python train.py --num_hidden_layers=12 --hidden_size=384 --num_attention_heads=6 --num_key_value_heads=6 --head_dim=64 --intermediate_size=1536 --vocab_size=32000 --hidden_act="squared_relu" --norm="rmsnorm" --norm_place="pre" --norm_eps=1e-06 --positions="rope" --rope_theta=1020.0 --rope_fraction=0.5 --qk_norm=false --attn_scale=0.125 --bias="none" --tie_word_embeddings=false --parallel_block=false --extras=["local attention windows", "shifted keys", "exclusive self-attention", "capped logits"] --init="normal" --init_std_qkv=0.0236 --init_std_o=0.0 --init_std_up=0.0236 --init_std_down=0.0 --optimizer="muon_variant" --learning_rate=0.0136 --beta1=0.9 --weight_decay=0.027 --lr_head=0.00537 --max_grad_norm=0.5 --warmup_steps=200 --schedule="wsd" --decay_fraction=0.834 --decay_shape="cos" --final_lr_fraction=0.0 --batch_tokens=65536 --max_seq_len=2048 --doc_mask=true --train_tokens=680700000 --max_steps=10387 --dataset="wikipedia_en"
Each number is 128 + 24 x the weight over the matrix's rms, rounded and kept within 0 to 255. Layers, rows and columns count from 0. Numbers have three digits each.

# layer 5 MLP up, 1536x384, rms 0.0655, rows 856-910, columns 128-255
095132122142107133125133070118139130163104155130181100123117165131136111133110133141107127145154082149138123151130102122130153109122120083114141136086118156148120135130107183115137149114119139115114144073132164181120113114166140165103131112155103176117122108116103117121080115106095154114086085117163170157095110148138120144065136117120151129114097140113113155111114131112116082127142
118121095132079130188131111192136121149176137123134115096138116116146106118149148154085116138178043070131124113152112121175151092109097087155092087128140118144103160095103141113099111135130131087133136139092128117099090128152127149133103147117097111071171097130137115136146121129128078177123118155153139142103131157134092115092143156107115143171125107159159137128096152123124137140092
119135158146121165134115124128121145138131128133133112113135153154112151117112136120128123107154125147129150087103101118100157165159116150150155173159107129123159121133128132128137082144186125118139113133156150091070121112149081121141114146110149089151111105119128108120152124127127125115131146109182142112129100130105142078151138103112141120163138082107112126126152131117127123126175
106114119123112143115069128088096169076105148139129154113105122132091086169121142106118167125120113118088092159098151107144164103136103118140053089132127158113106110107121133153115137116117127108110151104126157115117117090084113128109173113117082175157110130125171137140150111143110139102134137162077115108146057153073089169143109143130141146166052177139079140155133101060178125151105
145139160111115108091112098159116143120130150100124137116120093154146110109108109157150092075148144134157132146112098155146135131154123132075115125128148123133169102169119116132134119126132143128128121124133128102118171132131178162125156119079089113113091130139096123131114152196163095142099133135104117122097130195073146128108139162113135154095158107127131115126140092103108118095127
169167138121146165120104114145145092137135154171184118124128172144140133144108086114135093147131121155161113133123147120099185150094208081122053138152096109159151140168120154115141136166111176147178114136126111101125126170123094089079151144094149118063127144141166107141120103107145173062134147167135117110136117187131117130172145135129110102099142136138121109124156101105106123159127
123105158139105115131131119110163129089144130119160108102195142171084147110136105125140115134140127151123145108115114169140153142120129186158104143172107155117139137127164118121146130120081125133158151146148169126091118130184148137144141178133127138118141164146091138111117173102133087152063122155140105128148154143124102102136132125099139168109159107125174142156146141104127128136144
155098117135170107116135109134145179157106144128118164117112140156106110136105131087137145106109148131133161117151108167115103079149132100154183148139125168140155153133095107125147106126122140161151129125194134164140061137129154121111116125106131113143120140131130092139122138136140123125135153146118103122132096134128172160145113128122122102152111155094135135106066122120154160141166
140112137111109125132138132130125098140135174125117150088144171146123122179120147108105113095086116118127114117139097148082146151114102123104151080125157107162153108143101106153112128148154124103124083147148146149174100087084155085170111096147159160129101111143153151107114166107138132185136141081148160114111114173073127124172087171157106171122135107104107121140132099150037114098164
128127165123130122148179140150130135104141109134172120146161131137103105122136082136138128081108117098098143126144118106110161145093134154116116165117140127114154114126153126094184165099142136120125154091178107152144127135110150107134121093139158123182121116154119115113111135151127143121124139146156113119156113131117084126108163112153141133146116155146114110134132093132126081140119
153134178119126138107193086135134116121110138100117128135125141151100059158174117128128119107132121102139101123145134156158138103158122179085150081108173184097181157126122095091125155164112084139144114144137166081140112164165105126118125115151090153144144106109178136086122119122132130121156129074088132116113161151096126172112154088112131120125127147094128131153130118130115081102143
127163166121095135114131133180138116113157141159161111154155137115129127127169130112153153107159123149136140116094124122116112134092149148084097105098110144134138134093119105154166093135131124121169099147163167123143118166137126116144106148133102161123107106142111097091130136132097112118112145109096165134138138140114149166131128146150139121152104125126144142128123129141117128136125
176097150088099070117110144116126131152151102120105109151056096095161134111144096176131092074095126121144172060115131098155134151135168113145139114152113135153086133129104124089136134122113125130180146110135068166143146120118180144124157118093131131132142143120167098146119135075104119103128075120116124150097142104136080129127110165115080088142128160131138088141113135111114120136138
126162153116166134150148132182106153145093150104158116129110067103123122090102147143155178118089127136121116114190113140140128062131109163130100149099151070138117093139136146156127123097155106132146155127124169105121138138116092081114143129124138147111166122136119152082161095126140096130091101183092194123144126119105135124104140129118147146128132154066087153141099130154099162113166
172131101088125152149100115112127151143072113125113138137115131109118135104104086129141149109113144105162097142119151160130103134083086138140120153125115115120133150105095160116148166122122170125122146122121140176122124130140105108155061118121164143116109178161104142153124129119101158128141091144076127158143136116128124132076130122106125169148157141127131073106157146147109159114187
120119122104139169112110094138115152151154103111169084159111104109085156192153147161152147148171130159188086132129137092103098089102130133126139140169121129129157125069140100114116116134129119122133106111142103113135114139071090101133089145135094109154140115126100127140135143120147146160168111143140109144106146100064130175100113099123083133096114177118109083116117116084143152123134
178160126148132163123158092121132137097103140144090132129165124125115107083195122142104105094096138124100184143120086160128136142135136154128174087125125144110110122152144148153137084143173100131122132120085106108136151143127100131113161113089106139151160151173131129122139137127135135121086170107143155137113109140132129141107128146090155154076084100122109094142124134150072078143181
130144125109118143138129153138159103127120117092145124169148154124133102149158131106156168145140112129164174108113095145101135132144103135112115087137160156139130148156100125058114129133117116108105138143140139120147143148145124113159170143119103099172118114131128112129170150137168112103111130168137120151105100104152152121098144124139140149157143120101137132105131133145134134133082
106096121142101130146172118119127091121152135163135156102121127164115121160145136120151136162139129115145115109125110126132141125094156109135147149141132110129125115113170168145100146112121093120144132123139088141147140124135147128101120149133095129116093151120148112144103132169120159120162107142141092105116119127148114141139136128067111141141104163145092111165180097156128104091125
102099146144143112140103152168116138101138149117129129127103140087152125094100124140113105125038073108153167101084148075114175189108131125102174140108144110083098138171113113152102143136123114092149151175116107138126102136107133159113144094102106127133125126090167112131111141146123141140130125114072100094115167127130106127156171137121144143129138082105093127137130140139127121103118
102169090140085052147139135071122123164159090128158137094162141132124138168167159122125112159133100107114160094070157132136094120127159099118112129157116120154142118163118085130118121197121121123146150127147124116110110133141131076114107155096135061102120154138173135160137125102143122135093110107127143118119181132121115106146077158162160138132140122159163159106082114080160143166118
141114091077159126126152123136153155076136129132121154126124110123137104070123139119111114125134164134143141124145120135162140136141136141102079115087144132166128169148107140140098150095136102113120118162129067103198112122097133103073121129119114158135147111167149118142137081144154175087118098154140125153120131147150121192130142136161129118081132157087106119134128116139133177133089
112133152160089119113112128168060133133075154143136072123117132107155173107109104125109104085171106151132141110193090133156133141117133118118109167143138121097113116131122139139105140112113154139080147089128128117128138153134144127110148143096137104122169083098100117137116064144131133165137083147175157109106155138137172071090147132135145084102101095140111167114116105118143119112117
126073147146074168135168147162126133075132112162165128144126126131165132147143158144111103113090131134112153123125146119142084148141132106107158149148170155123121115173124125108167088107116130104103129097151095138131126159112133085173157152124142088118145117128146131143143163099120192115137148090101163123143171123131105114155131117111147119103093141125128176105119132049135106111137
139105145126115156135121108124107106097123087130147132129131085153131107152155114110136125147099135129133136110110124143112110139139167107132115118125133131129129111132131103134118156111144164131137154132132138129123134128118112120163111105139133118121133142138132141092141106133115129135107152107144102161134068119143116146124119144102179117139135166096109113113106142105091089138123
093144129140126098172209172130103169138118105086158109118087158120102138106164124139107138128145149086152146124137118105148134157103127142140126107116136146132120145132138126126124141128150129124120172120163153156082132131076176145144065150139116096106145167132142117113124172168120150152121122100120122130149142173132103111124126104136135129106125133143108102164157092140140121116148
095137157152119155105128150112100133154086142133141111108154102165127112086123131122130095156115123115117123144150106148140145113153088122118158149158180132131137119141108123118112159099127183127167182095104132112105122128144127073115138158085129122124072110122117147128162113121137123127144107126136166120116159111101111168140123128123156125184119118154127147104136143130152165134110
105133154149119118101108129137157154099129096133129118146118101149149129124135127108114116142130069165128102144133167133122083128117140104115159095121135123150109117083103148134103122120114123119153112108099125124137122142116114119148088136125131095097137158118149150109147149118120150145126154142094091136119145125113121128127115164110069123080156130109117114151123126131098182113157
131153164139134166095098182148112133126162106076133134132122122122124127136115125114119144114134154141134154103095082124112150148135103144126124106131113085098160129108161140135134119151137123140143108139149077154154123169134111139154098105161147146094139112148125108108111134151154161095138081117120130099122140127095129152161115090133124115145162126136144135120137103105111105154102
080143154173124089158159136140114077168142159125149155178140116202169088096119097118138142110153099130159143123163130109146158132152099071091091139146075147160127153137118099120131128090123128198145081133064121110137170121199085155118085149160091136112117134162149176124128088147109139098130125152124088067084124128102077124122142199130119171099106149080130119081160099153114165170128
145135131137086143110107108120064159149104112097094137162103123140139155102126113119131147108125092103106095081124131123153119142154110114129158160117121139102134129087113134151114151138136126145169103109103137148141099109136106113113077124127150135104138139092132150123107142126185109136152097143123128124146128149099143126142138164124096136092144154158145148135089107123082161139132
101111078126134113130145138132117134131144099119130113106095118121101148171127152185119139127143159161115110127114137170130116178132131129105160103101133081111135160125097126165109154162096138075132162146118095142124139143161188160117133105170119138123129146100145122127095090146123147135111097129109161118137120146097125141083103109109146089127137119117156108139097104099099113097124
118159134131127169132096113127101143130108142144129139100103183102163116105125194152190180190135074071165128106153141177073173124149160085124149127151091088162106117100081106129111161130160107088136107093137115150084085150114142131137093120121141166090093111048118099166103085093122079101147106128171119127041122166154134153131126156133106188128127105117153123098123110178159126141152
142121125102121177142152097133121159102122148150105139152093110100115141117156178134123141130159135139162115161094121130118137158109114146110130131137168160165132139057165142121142108154143114165150114121138148122151131104115112154132115138148119159098086141121159113139114089155072158086138140141149130098127114151130112105116128126107158154108131093122141119089171125145130072152142
145098127133105118150121129143144154151075119105139147163087090172094157140115128134150174142093158156141155132115113129115136089108129108131133149129134097131126150126124093132145203119143124111137094126136148133136088128072117100146140123123127159093114151128142083140112114148161157135181119109135228094187119129118097136125118142074142120098148114107108112183078162136118156147219
102109146098145111134168123147124124140109136139134073126153135128123129083100134115099102093110127125147145103097100144134148154158072152146101147101141097137118098141140135113122137125135130105134171118136097157106122093132130137133158162150135137158107107155144159141114140115128140134093159163127136161103142165120132126098179134147132099105078151142117133145118154129163172101153
127141091114123103130148087135123131078103127105100115167112146147132127117128137142098088175120135108134109094114122184148105134121177179151117103088140085150144113108107121156139144137131142114143111144128121183166116137134171113103108120168144118104141140114135112165181151172102149148127146131143151143092147162121144155097113119130141127099156163117139159124099114141134099135090
179128099132088116125163144126150121135095102164153173167121130157131152120112130116129123122147149165140095133114162122164148153125112093175121144113118138182083163114113158150129091123081159146110111160114121110138138179194110104123187105140137162124086142129160104119183144163092175134135123132082134166128143177122113112080145118132176130117137109150091101085140136127136107162140
107152131149109079141129150111150135120124119154137109162130114168147099151138121137112128144088145165062125121186129143093123151117097147150083142121112138127116137093178162088168106160084161076126098080129132146121100110142131129146116146114126151148124174173112100139141130151117145128160123154111093166116153130115107091104080128129143182118138112100095110150171140156092110124123
139114154125136131143133047126122112122145131142130114106141138153129111132129131141100122085141094124141180105111130126150125097177138130146174097170180128108149129156084173067091081113162105165146090103119168142119121100070147121150098137154155157120158117136104153124142139129114137101089111128090091155121148104128149123156127141124128121120158117118160125138098127128131144123126
104134155113130140135094161110161146176150110124163099087138159099121128108084094116112139131144092186132138125112102130106101150136118161128134100136150179135126167142169142136084123118179157132100126152118144092153136114124130122118128108161132149147106125138110101123158144162135122105110116120135117151118096137101109132102136098129133125126148132135115102129159109140130142109119
156114108182110169146149139131178094159095127143118138135109146112114104174135151117168173076115136108148141172173119122151158099153116122146133155113171123110108165134131149105164132114167161125130175130111098128139121108118101116085149162145158113148155128111120082101117182125147113054102092165144159168191123098107142163131111156120117131160093141116123143110108095089121094132143
095149150114106165134133089098136083112169097134140129177149114121146123102129102159136153120130129076159093128110153132142149079157118126150159118113154091160105182139120109156140093138139129176164105091136171149135161110193068138105130113152126154108131112115142141126094130107150122156145118118145168080110145102157127134117128129112117140153150112115126141098142129123151138184081
095133156099100151102148148155157110084107127173129132147136138134094109128082135166171103105122121155139151114113153134124114106139089090114147138100134109117127129127076089165125130094144125119149127152149137151170143140159126094120172124129094131098159120125088125096134125114106149125155147132137182117099122104105151154103112172129123080134156111138131094132100121137140131087160
097100131129121113134158162172146143120148096084114139136165158084083143123142147142119114153164136114155182102081153120140139140121112138134154148127131070123127139114151095117101115134158142168093062138166116192167100112123144137112120181110121094096140084140137145142110196120086099163183146104122128069135142101133083129136116129133127122143148119158236161131109153114140108137156
081151117119130133125120133090128132116129138124135101095099123093148143123135176132114145092151169146139144120094156122121162150108091113108107141122190134122127126098085131145151115135124125102104126113117120138137136130132076143109130123093117132087122086126171119098131122083121117120163140157127189106114119104119148154149156138136141126140126098173123110140087163102138098145165
103152141120122179103167102112088119168160101086144144101142148096110119110120152124154096087105125143139149124135090159109159146102169137146140082114118161127119136132137119125121111151143108173106089129163105165128076129132140182076130111122148123126168133112061153125102148130102159111130093130126108121109108150116131140095107114132110122148139150112184117144107116171131135101108
149125119142110137084142061145146134148119153100153119130124111149077123155101102130133086105130134110111107157111124117118106144178099096129129125113156132139111167110159151105132137118139114145166135156142118108130126133177148142112118067160114173146108130131092168150081118122082142137047114127120189094126128139078121116147168104101097125104136152158121114105129136153140128122101
155122141163118128120127135116161101138122087109116144154125140118137105128131109099108102114156104156107115113107139143064081116101141065124101178136128124135105148123134113137154125136164091132087156155135178119128159115146137158095119118135137116128110123094149142141075170093084115112128113112141143133121132117092135105111094126099119137122096140134117150136107151120180140114126
158140086118098118129137113123121147160131138145130082108145151160117128099122097116137102117096074161092093152093167143126170113180118150152172128089135118123129142143087173135122130085150153153071136115143124129166144122104090155079105147058149140055146141114110183129110138147083145131128121087082113099125129157064142151144179109087141111122136145153152119139099157123119116159100
111124119119135141137165108134154108109108136146137140123160158137114123148104157153135150131123171060125095141119091067120083166136125118130135154157134140145105130093109162115080092151155076125113146153097165155119129066150123108130131121135147138170147157084122103122128123131122120150098107132089104116117151125098109134154131165097152106072117091114105121129137114108131136152140
140142171083132098130162154196141175121149121115127126112146170150101129126122138121123110118179101096123091139121141192119139099128102153150130058087154115101113131136132165127076101093173110119098105104136111116156134127151171147126115112143082133113135101115128123143158118090106160114140104147119140084139178142172127123137144132085126170147120088117136102140128088070156105138158
131142115154137111180132071150105115143153118159151127091160125179111144105106127140148142094137143104154147128129146156173109106147155128170140118128123151178109118137125131161169154157136146117118124150133111132159131084139134109184103131101164114138086079151086110142089179110088122101100132149135144110155136095144112192139128117106113159101115120121148108103144162105155150187127
135138121101165115140123094119121114118133132118140123130106131115137121138143142146163166108120124129089171120091132104128095118147170152112145109110126152121116094131125156100130123121137124108142167111131109127117112142076142136152143108166155108137122152117135099114136119131138113136150096103150120177109120138137137159114132132166121101120151155130120139123146122147129148160158
106125104125157114128126129152133140148121127151121142143147126119111114134125139114133111117159167109156148123121125114157078128149098113148159140119153124177128129120112130142088130154140077114112126116113128134133149124143116133127160144159126119133155130076094099152145178140110106126145114111119112155149130149117115145156119146109161082093159102129145118139131106106151110146114
# layer 5 MLP down (transposed), 1536x384, rms 0.033, rows 856-909, columns 128-255
130141140092082152151145151127157153089114119115133132086060118144124101144127108146115162146109144123141123134111176114136115148111139184086144102112062115109148172110132155140114094164088114095145135130125087098118127088141111126154083146131172107129122103127134115100127162144083147124176091199128146125140122119098076096093094091101143159128098145139127121124118149099087130132128
140106155108126126183124129134136150129128099114160133157138136154149173160117137115119119122141166147133156110070126133111157125152144146119106111156134124103148149159147147100144123145109183132128155148130110129106141093144118106162152076152125160113114106169145147126120113093108129096127113128110141150151121130123146081151120120137136132131117098128076129148123134125118120156099
124111138148140137132147100112117113115095166086162112150111126136114140147162146179121135120159086141102115153130143176127109110099148125123127099126145152090119085136111175091184112122074138110143124127132131172171098115157175100146138140118137119106153123177114120154114149137131151104101124104115102166103141143131115148138146128114108159128124117128129114138103104135123128130111
109157157130126129123164126160099117114175195133127124069108146142138132089122146119104143073100127177141120139138091131140160114106101136144152121092160154147109118135121136161112137084131089100157106091111114141151085077091117081133119131104135079163143136134148139151107134113120104157133162150136137142054164144131136179127117113152129145134166114096090129115173082122116168152132
144121106132116108134127121141143116147137111122115142133097143146115112164096173088154122116144124109162112105141171131089096106140150143095147136188086102140099135106166103109156120138116144101112118147159109161160129134115126120137110109145154099141085130160154144133147132108141130118097133129119145144141099170152103149113151115116135123120118127171118113120129145126159129111126
124097138192161102131106125097129118133113089134100088098118127102123160131139129135121100152149128114117121132164122125162128120096175128090163160108096116110143092182124146169141128158111135122108119168132156144121115091101116157089125134151144083114064112144119131107161134139177097124098115111146175112154165100116094109153097111157099115076123147113107083139091145105138137141114
138168125149144143117123135105083134126107109150113105149130112157140089098143102105133156138165117150157154113134121132128110168153122131137162138136105136145122140147166085130110172136114137106110101130134131099087120185155133101099111123138135144132147139143150126140123146149140129128148114091116168100085099104147156105107144146130121096135085113098115163153159148136110098109130
109138112093108162133122136141155107087120116121157094128138143070109122111153106160152111137125108101125108129101161099116168147110128144065102124102118113123122126111144144138126156094155158155108108130065113086152189124126102115172119118127127200109125122108134153141122150114112141115124105099136170125115159164145099087073169117118160182126154140162126132172154140130108062131099
110144128137095147143122106167137125126167125112111082144147151154107100126161122127145133173120117137158121155088115168120135125137129141136109113105216136102088145118161101119108124148144106166120116096103098094116099169101106118116090123169144114147143157109112119117142114119154171159115082074145178107104180121152132093089108114127105140158147133122177166125117136112094154146104
101181079107135123099140150149114099093113153166118100075122155138169157127124125151146140138102148081120106121143151118116132135141110110127135104115147111136132101108150103145104165110140150168122134130111152133118142125128155161158104135118123133162084149129106169189143120163140118131150118149116164128127140111160184134142117109136135103080099099095087102113107138098121131092122
104139145141135109157127156141138094148070151126098106167154093163193123085123120160068163087104126131119138113125157123125118145084145124134086158087140129105103139130123170161158094128125126156111138086102111138156114134116145122124126115187090127119102113104122123202150150092148099137133123106121126157122155091163094162114144152127116126137157149137125122056129131122133152174124
138125168091137153134135160136125142094128173127119121161143146128086134147122113117144106121135177144119136118133144158116130141148147081145113137148054137104108086124150102107156134115119106131115103130103096166130145140140115102132117137175106171118132150105152131099170132118143119089139125096120124107133121139162155146112117117137139135117139104183123161171105119142122120111159
108099085110152135130121138147119099105123115143112127095104139129123094117104138146171132166118184131154108175136160112145133104069140127154162156132154118124157153200171152136118110149104114111117095126132151093149160072135117150113127064117113125158157103150141120107157118132086135076161107132156156120126105152155101119130136104133114100142116094134127124142091119091071107132120
123110079099113117108175118148139118122090146131112076137085129155196119159159107155156124124165172116121120119086144133145087144140106111098117121110104100132118158080152151142110121123145141139132153103140139142127134126119139163107080137158158124151103112169127071138101176144090160117099116123140103121132153162105091146090104142149109108141140149177161115134164177132144084200098
104106098103178125135154111120107151170134094086130158126104151138111109139143122126117121164158121176159160104095118134199107118120155126194132096117140098117097149093138141100153125135137115107100131095116107122183107111140116166059158151135165103134168146107095116124120096099122151142128143171146123134166117116183096126169172128157141115097111135103157102132110144113133148129102
188157130145133108168130121111103129107143168115172109118094133066173132073080124135122099153156095130126150091156170146143136074123132133136099165138140128099144098151160140126095192121134136082100112103136080094115142142106095149154121136177163094158114083153121127109156116118142125101102116116137168145161137146152086099131122150103120116142093067121140125115083084142144164108099
108080122116112121130123120145144160131143108133137140101115144138129140163129136105132154117105110136112129151098096121129158106172133143074094149129119128149120145104131149147128104124084153094154103148086171162163113113080107140107111107154126134092090132132155155155152109085109145107086104107131097166122122142095123150121152120149108156109156184192137160144092148106125170106202
107132132158174114110164147145068125141110120137144093096116084110132143113112110100110089133108168141114094106123155139177148140064119116105118144120108126114148108130070113151149156109124107158155122137126151129123079128111137170110080171111141176090136114131144098086067098136119124149124159138120130113134117134087120118086093107111143153117168140130099112152110141114157112136145
147152126114129163121130137106081097154117086119080159138120140133113161144149129085109140116105141185116121101180121100113120072134137124144150090128164093105117123100150105118104110139133150102132157159145080125142085146144105135129140124138154173091114137131106145142154144109108102138192169153128145181181119097126097078115165139145137075105117110133129131131157124094138121151139
126130116116121108145123143142149095145107149118148140115125120151091116119180154107160089125154136118124101130146114177123086106177139120136088182068112163115141086087121122093143147101133106152142122115156141112144186142143127148139126126134086114172143162158123132119119119136132140110195100136120112168180098124118170088146099109123087149107118131146140129153140132140119098133139
119086130148105121122126101148156134098083084158153166141114129141139127111127136124148110138096180145109112127174090105120137144124113117098112103169156116101152143100149181104108106096116110142118109129103104146162195129140150104128139129158147151150117142119141135125174170169089118124140106078180134101155105105106127132161163101113127092109149101124143093127117116112144119096161
129116128124155122138188134138169132166118139135158077109124157102107163155084099165129139111139112166141132170102185081108142140078114155112135147121107123164095092115169115111147099132130114159113111155141146123112100110135136121128102160141126154099131123126142134134069108161113138106176121139093098154128147133126101099136113131087110151139172099138158113123134117141144118105123
171139127158112136128136080159109145132097077114113114160142168114117141132111131120118112142145140162116132153125144069114132165101128107169112133161124113100146115140153117119107151170111100117126137117151112144149134115095138118137140150086126132108130112132152129096123115141120097187121125144119125141145157149130158124129119127113123058149167091109104113102122145125151128131134
114189155122113099112088140153112118152167160084101142157111137112145130060121106177161080081068143098125102166131111093131123177092100130159135172083083125093114134121158149174109140117119160128135131160156136113139110082107140139099112106137092111126142144118121072124126130121155145123131118141133095087176124153118149154135158122099114128144130178110074151133100138114098081098156
132187114146150120112143155127154125152125156120126125140140169081123153084116119174140163098174149112117109130181136083119138114129109144126125114131122114122132157143133162114145104137139113127110077133120113154131102126121152146083098134135126154134120101126097117149118154134125135117167119136132147093124187124094135123127151129158085125133121076171146117147126124162164151106147
095121156198139094130143122096111133151183120146090130112084148099109125133147141106125145116109153187132110084118115149116125123171113160137136123122156101090161132129134143139108114152130172146151124179104155105108129132175151147154115145113150146114084086133131160170159099103167147107125121131089120140127130144132151119120105133137100144146133125137140161134148139154145110171121
123136124128137105098128119110110149142218126177099143100150113147157098157111135129172186098123137128122135102154142156122151111120170121132079111095160102140162151124121106124154128098130071113109094146137150140102182180145121168137132169185161159173135156152132145142092092154122134120098126164118099147124097137125127096097156137097162139100136119112106139157089119134122078114153
173130103133141145132148110133111115173135122131118106126135145100095121124135134160159120114109168088107157127123138141136163143110109120136111137122129120111134163165141127123153146160162167122082108130144117134114122103137140118129165120130134177176119108119099125120133103126142101102169081112135154090121113123165135124070136123161148108121098110117105164129131168118158098168085
104138100104126112153142131111159178156121168147125114146132155124095119117110114122162158121116086109097140131155145169110076138104110103133120138115135126144124176110120151076095110109118111143128156140133136093143114119112139103158163152096124127139117157130141140146138107129081127138124101121119119120131112114157096135133108165112144123114083104127128114142123143178183119118170
115176063168173097129123145142108167129123111176089121137136125118130145147119123087133108188118135162160115163113154128130091142139147113127162112090159089100106145147125107114048121170120089138118150127124181135085130100115136139085140148115139133117137076090088073171120127139169179114102116127162140124122150081141139143121121133135119109129130142161194158120127079135074117109143
074114080121133171104146144112139168100116128125177114117103129102118131144140167124092106126123089173122097108090099075132147134089087144097143105107123107126107111146128134123097069117168135113115144134090126120165131118119180116090176117118139112130125138144171102139128136131135168098079131114093108157115127152145120105107093071123128129103108112125086120143169164125140096138124
152134135137133129153168148167147102151129130111115138084126131142088146086155112094132164127140092112136122152151146148160122108122141099152124118140145140125103109121170115094146114090158120113148104127160144128131149093100111138126120147121122161131086117144130112134152103147106117166143155130145138155064086127122129093139115142135099132128116089151118183087195091124109169097093
116130117099118147101147094081099123115084113086117137125085163099081133142103121204091139146169127158129083123076139085115093157170134129130123153138157178127153110127149113154124140089152166125139121118125148125108114129154131107111150127157120108148127174094125151128112154134135141038093123135119149119133169138128139157159126141121166109091108146130097128118138085067134091105148
088123128091144103093128112119118153101116120152133141097145146162127122115138113102128088107110136137141142123123086115127149112128129115062117154145141139154160162091132139127153147120136145111105135153144101097073144159090162109120157097177115139083159129141118136172145152143102152128116157078127107121157112128094118109145149118124137092089130136115143160148117134083128111151119
143147138102136128162099166148143099058078119128118129120136092123095153133095106157114153097184098131151167086089144154074099150103189160148139115064098136136108114110117118135125212154109129162171131138140123079151132164115099123123119081109152146178183164152141089130065112151164095084173139147151143121127103093148160121133133176104118097120115085093122141146133106117111107104123
145119104108164149129127135111114103106126139113109089139106137138142163111087104112110091164131075132133137164117142105172143137135122163116110141138112104118097129097117135081165153134131126124128075136142159150089130139145154112158095135086125120098148112100131197072179131122137150125154136126149099115169170124103098135158121160115136079133151135146113130141112115157145159093128
137113172123128143111136131109112105155163109139101129104110096103130113116120117132144139110119135119133117121128118101131152114147086130138150152170150174128120120152157110108082095160124143146118173143159147131081107100115085125119118132119138124155156127081109114101117095163146092105129130133110096132121134127139151132141144130153083118190128152156085133089144142143115128103170
143128112176118119117098118108118155128134133103142138183134104153159145135132126115140093148136135129141118126171154153135150150135127107134080116093138112157091132078135131199077141129115127114117099160099095081112098089163172119155138124091135088171134135158096155089106130157119129141104172102119118089164078096153117138080152159155132098124135099142127138138134104126096095133078
114168108164124147090156083117142123124137147157134113107120173127132130096099130119112118149151114131135115101033130074159070134138119101155127143147115139094115165122084137096153185143151139157091076133117130107128148105114120136115127114100121142077129093125122185107127105135152127128119133141136127132185150123129135139168172124123152135137124159131090161129126103098091125097096
161162150119127154115121180133068099106157147107117092159146102175115131150168091130127115105138128127121104115147136135083173125137129105097144159108102101138102137122138131121118127132146176100100117080127149128095096154122176103109142135110136107129091092147130150092099136124126094142145124121122119123114130112110138119186125126119129120147121123123126163153139143085128096106135
148093086174108134082141164156114162138149127147123098145114100129106098161108132128129121075142088138130171135147124111101130107123128142108102142131096125144111105105129150189155102153104115076123141124140131126127132145106142164160085142128086159127109141150152130169133147109125109172110138125108136132094130136108105145102109173135113130122098136107110181115126117171132132132154
140082146097131155127149144174163121107132145102130085076127132132111113143131084124159158120142137101122104139162125121143131108124117088148160119111097167123142167127130103140113102112112137125138141146141144101107126159100160117141088141101121128142108120128124187141131125088101126150128128143087173140113106141186130122122095140130146109139095115172166134178136124089138105077107
135084134143136127149119128140131112124114131126108141098075157140111092169128139106141149104130115131121113172157104150094103107149120103105106121128087161112122093147120152112097164088109110121159119134103140121147121120090140136128114123128108090111153113174131156121155160137119116130173110110108130137109115104136129112127110072129138178122118156123101118142118119126125172092132
100130084136118159163140139134137167151132138140121087117149079134121102100121129121129183133116142158118149134145130103102138140126115106139153087158150073166120171162112145111138091143124110122093157164131130137113116114141147121116102096135159130127149142102085141166083112116121116126136120126152118142130133156144152144148121154154135083130108140153120107153109163104108144060103
128148178149152184118144069137147141173073168149140121165131112162154122180151110135110133118074116150138071132146107148140133106074138130164115179132148169121145097177125137141149150119109126123156146151115124069128166103124139088089108119140119161190170120154125117114111131112111153114114146184184141139166092140128118146098103147118140155115123122109103141160091152133136129137127
163127124107103151162113086146119116106126121118122142140140136133092111115101083157132118116132077117134093104136088097136087110174129186144140121132095117100157122162130101112104117134172149144133133178138122115109131117145149161136118117161136149134123143146121128151108167143136185121092120072093107138136119145125117099125101147153133162067145162097134102104177099124120155120106
128119088106130127131128158145125121109140108128096141122143157164115113102123132093134113132135104130121113140129113094100107133157118119110134180153112073114138137115135129075092152139124145085101149130143115096153111147134170120106108140138114078127099117104100142139089137153121129142132115125145144127096134150160109086148092179104107100116124138138071127145147122114139071171136
158135112149168135115153121104119132155095080149125121158115091125164129158166116133129145140113111128163115177123142186149137128117134118165159124141088156084182153115123132185156125125072138125124114112145086147114128169123144169090113145119148105050137135133099124114122122124119093122139132129098086106116107145151096117124153091154106131139139108114117135123148138107124141140116
148154111136108127160146132143135143170141156157150134110135083142127126124135092143101144163171106123129099087121121084146131101134120087136123135107188099100152101152103124089137155113151110159136114142145169098138134143125116137136088130152113165150155111103134154162159124136097182146115098100115124158141104151172132136125144120142068098171126131122170097133126113141116094144126
114105151153166107125140146178160112122097135115151090133161089117145146130065117133170138132138138164146140135145134093072122092127130150094101107111122138104119114145112149177084169096076139120104182164134153126161145067093165142126154117169103130159135107123123135145103111098114150140096118144127127114166137104136058118125100091104138161125096084158076126141086155106133131114161
123102124142141149105106134118111129143169076102112145146139120134113126101156121109118147170135173140108117101119117123152137116150139148107143113143110147142132105145115128126137120145122173163111164131112110133110153179116159154099131119108147130154146063171142117123139131147144135121156101123151098128121117116114110121131124120142175115093154135150156140104136133165172103130121
122134119143114086141099132136176116134117095129154110151100137082089131113064146150125143164089136152136121132141121129112171136132117181137172147170134073138178093143113089147105134142095089131110115075151128111167101117115164120107123158107154118100109092145111092113156099146110131157102158140121089137135118096093113175146120160147146112117132122091135144117130134105131140131129
140116095114161125165151155129121141144076169120084146167128114155128111168087183105146144130129145149102120103131110150119078156126094122092101168130118106071156107104076130125097135112118119134101120129155135103156122144109116129160137104155155127140107109140159135169102103110145136131118136141142124100148167128111149161141119146105135160134138162138127142131142134165162156132147
109091158117128120145104140078125156171126105190109117128135110123114125129119138132076108162131114158134076117130128128107146153146099102133109132183161116161138160119151144134122130127112145144100109117109133156144108119180116142135125150113090100103104119120111102129127156118147160138140168131116153109099127122123129103144135101121113128140128108130139119105115128139091141122122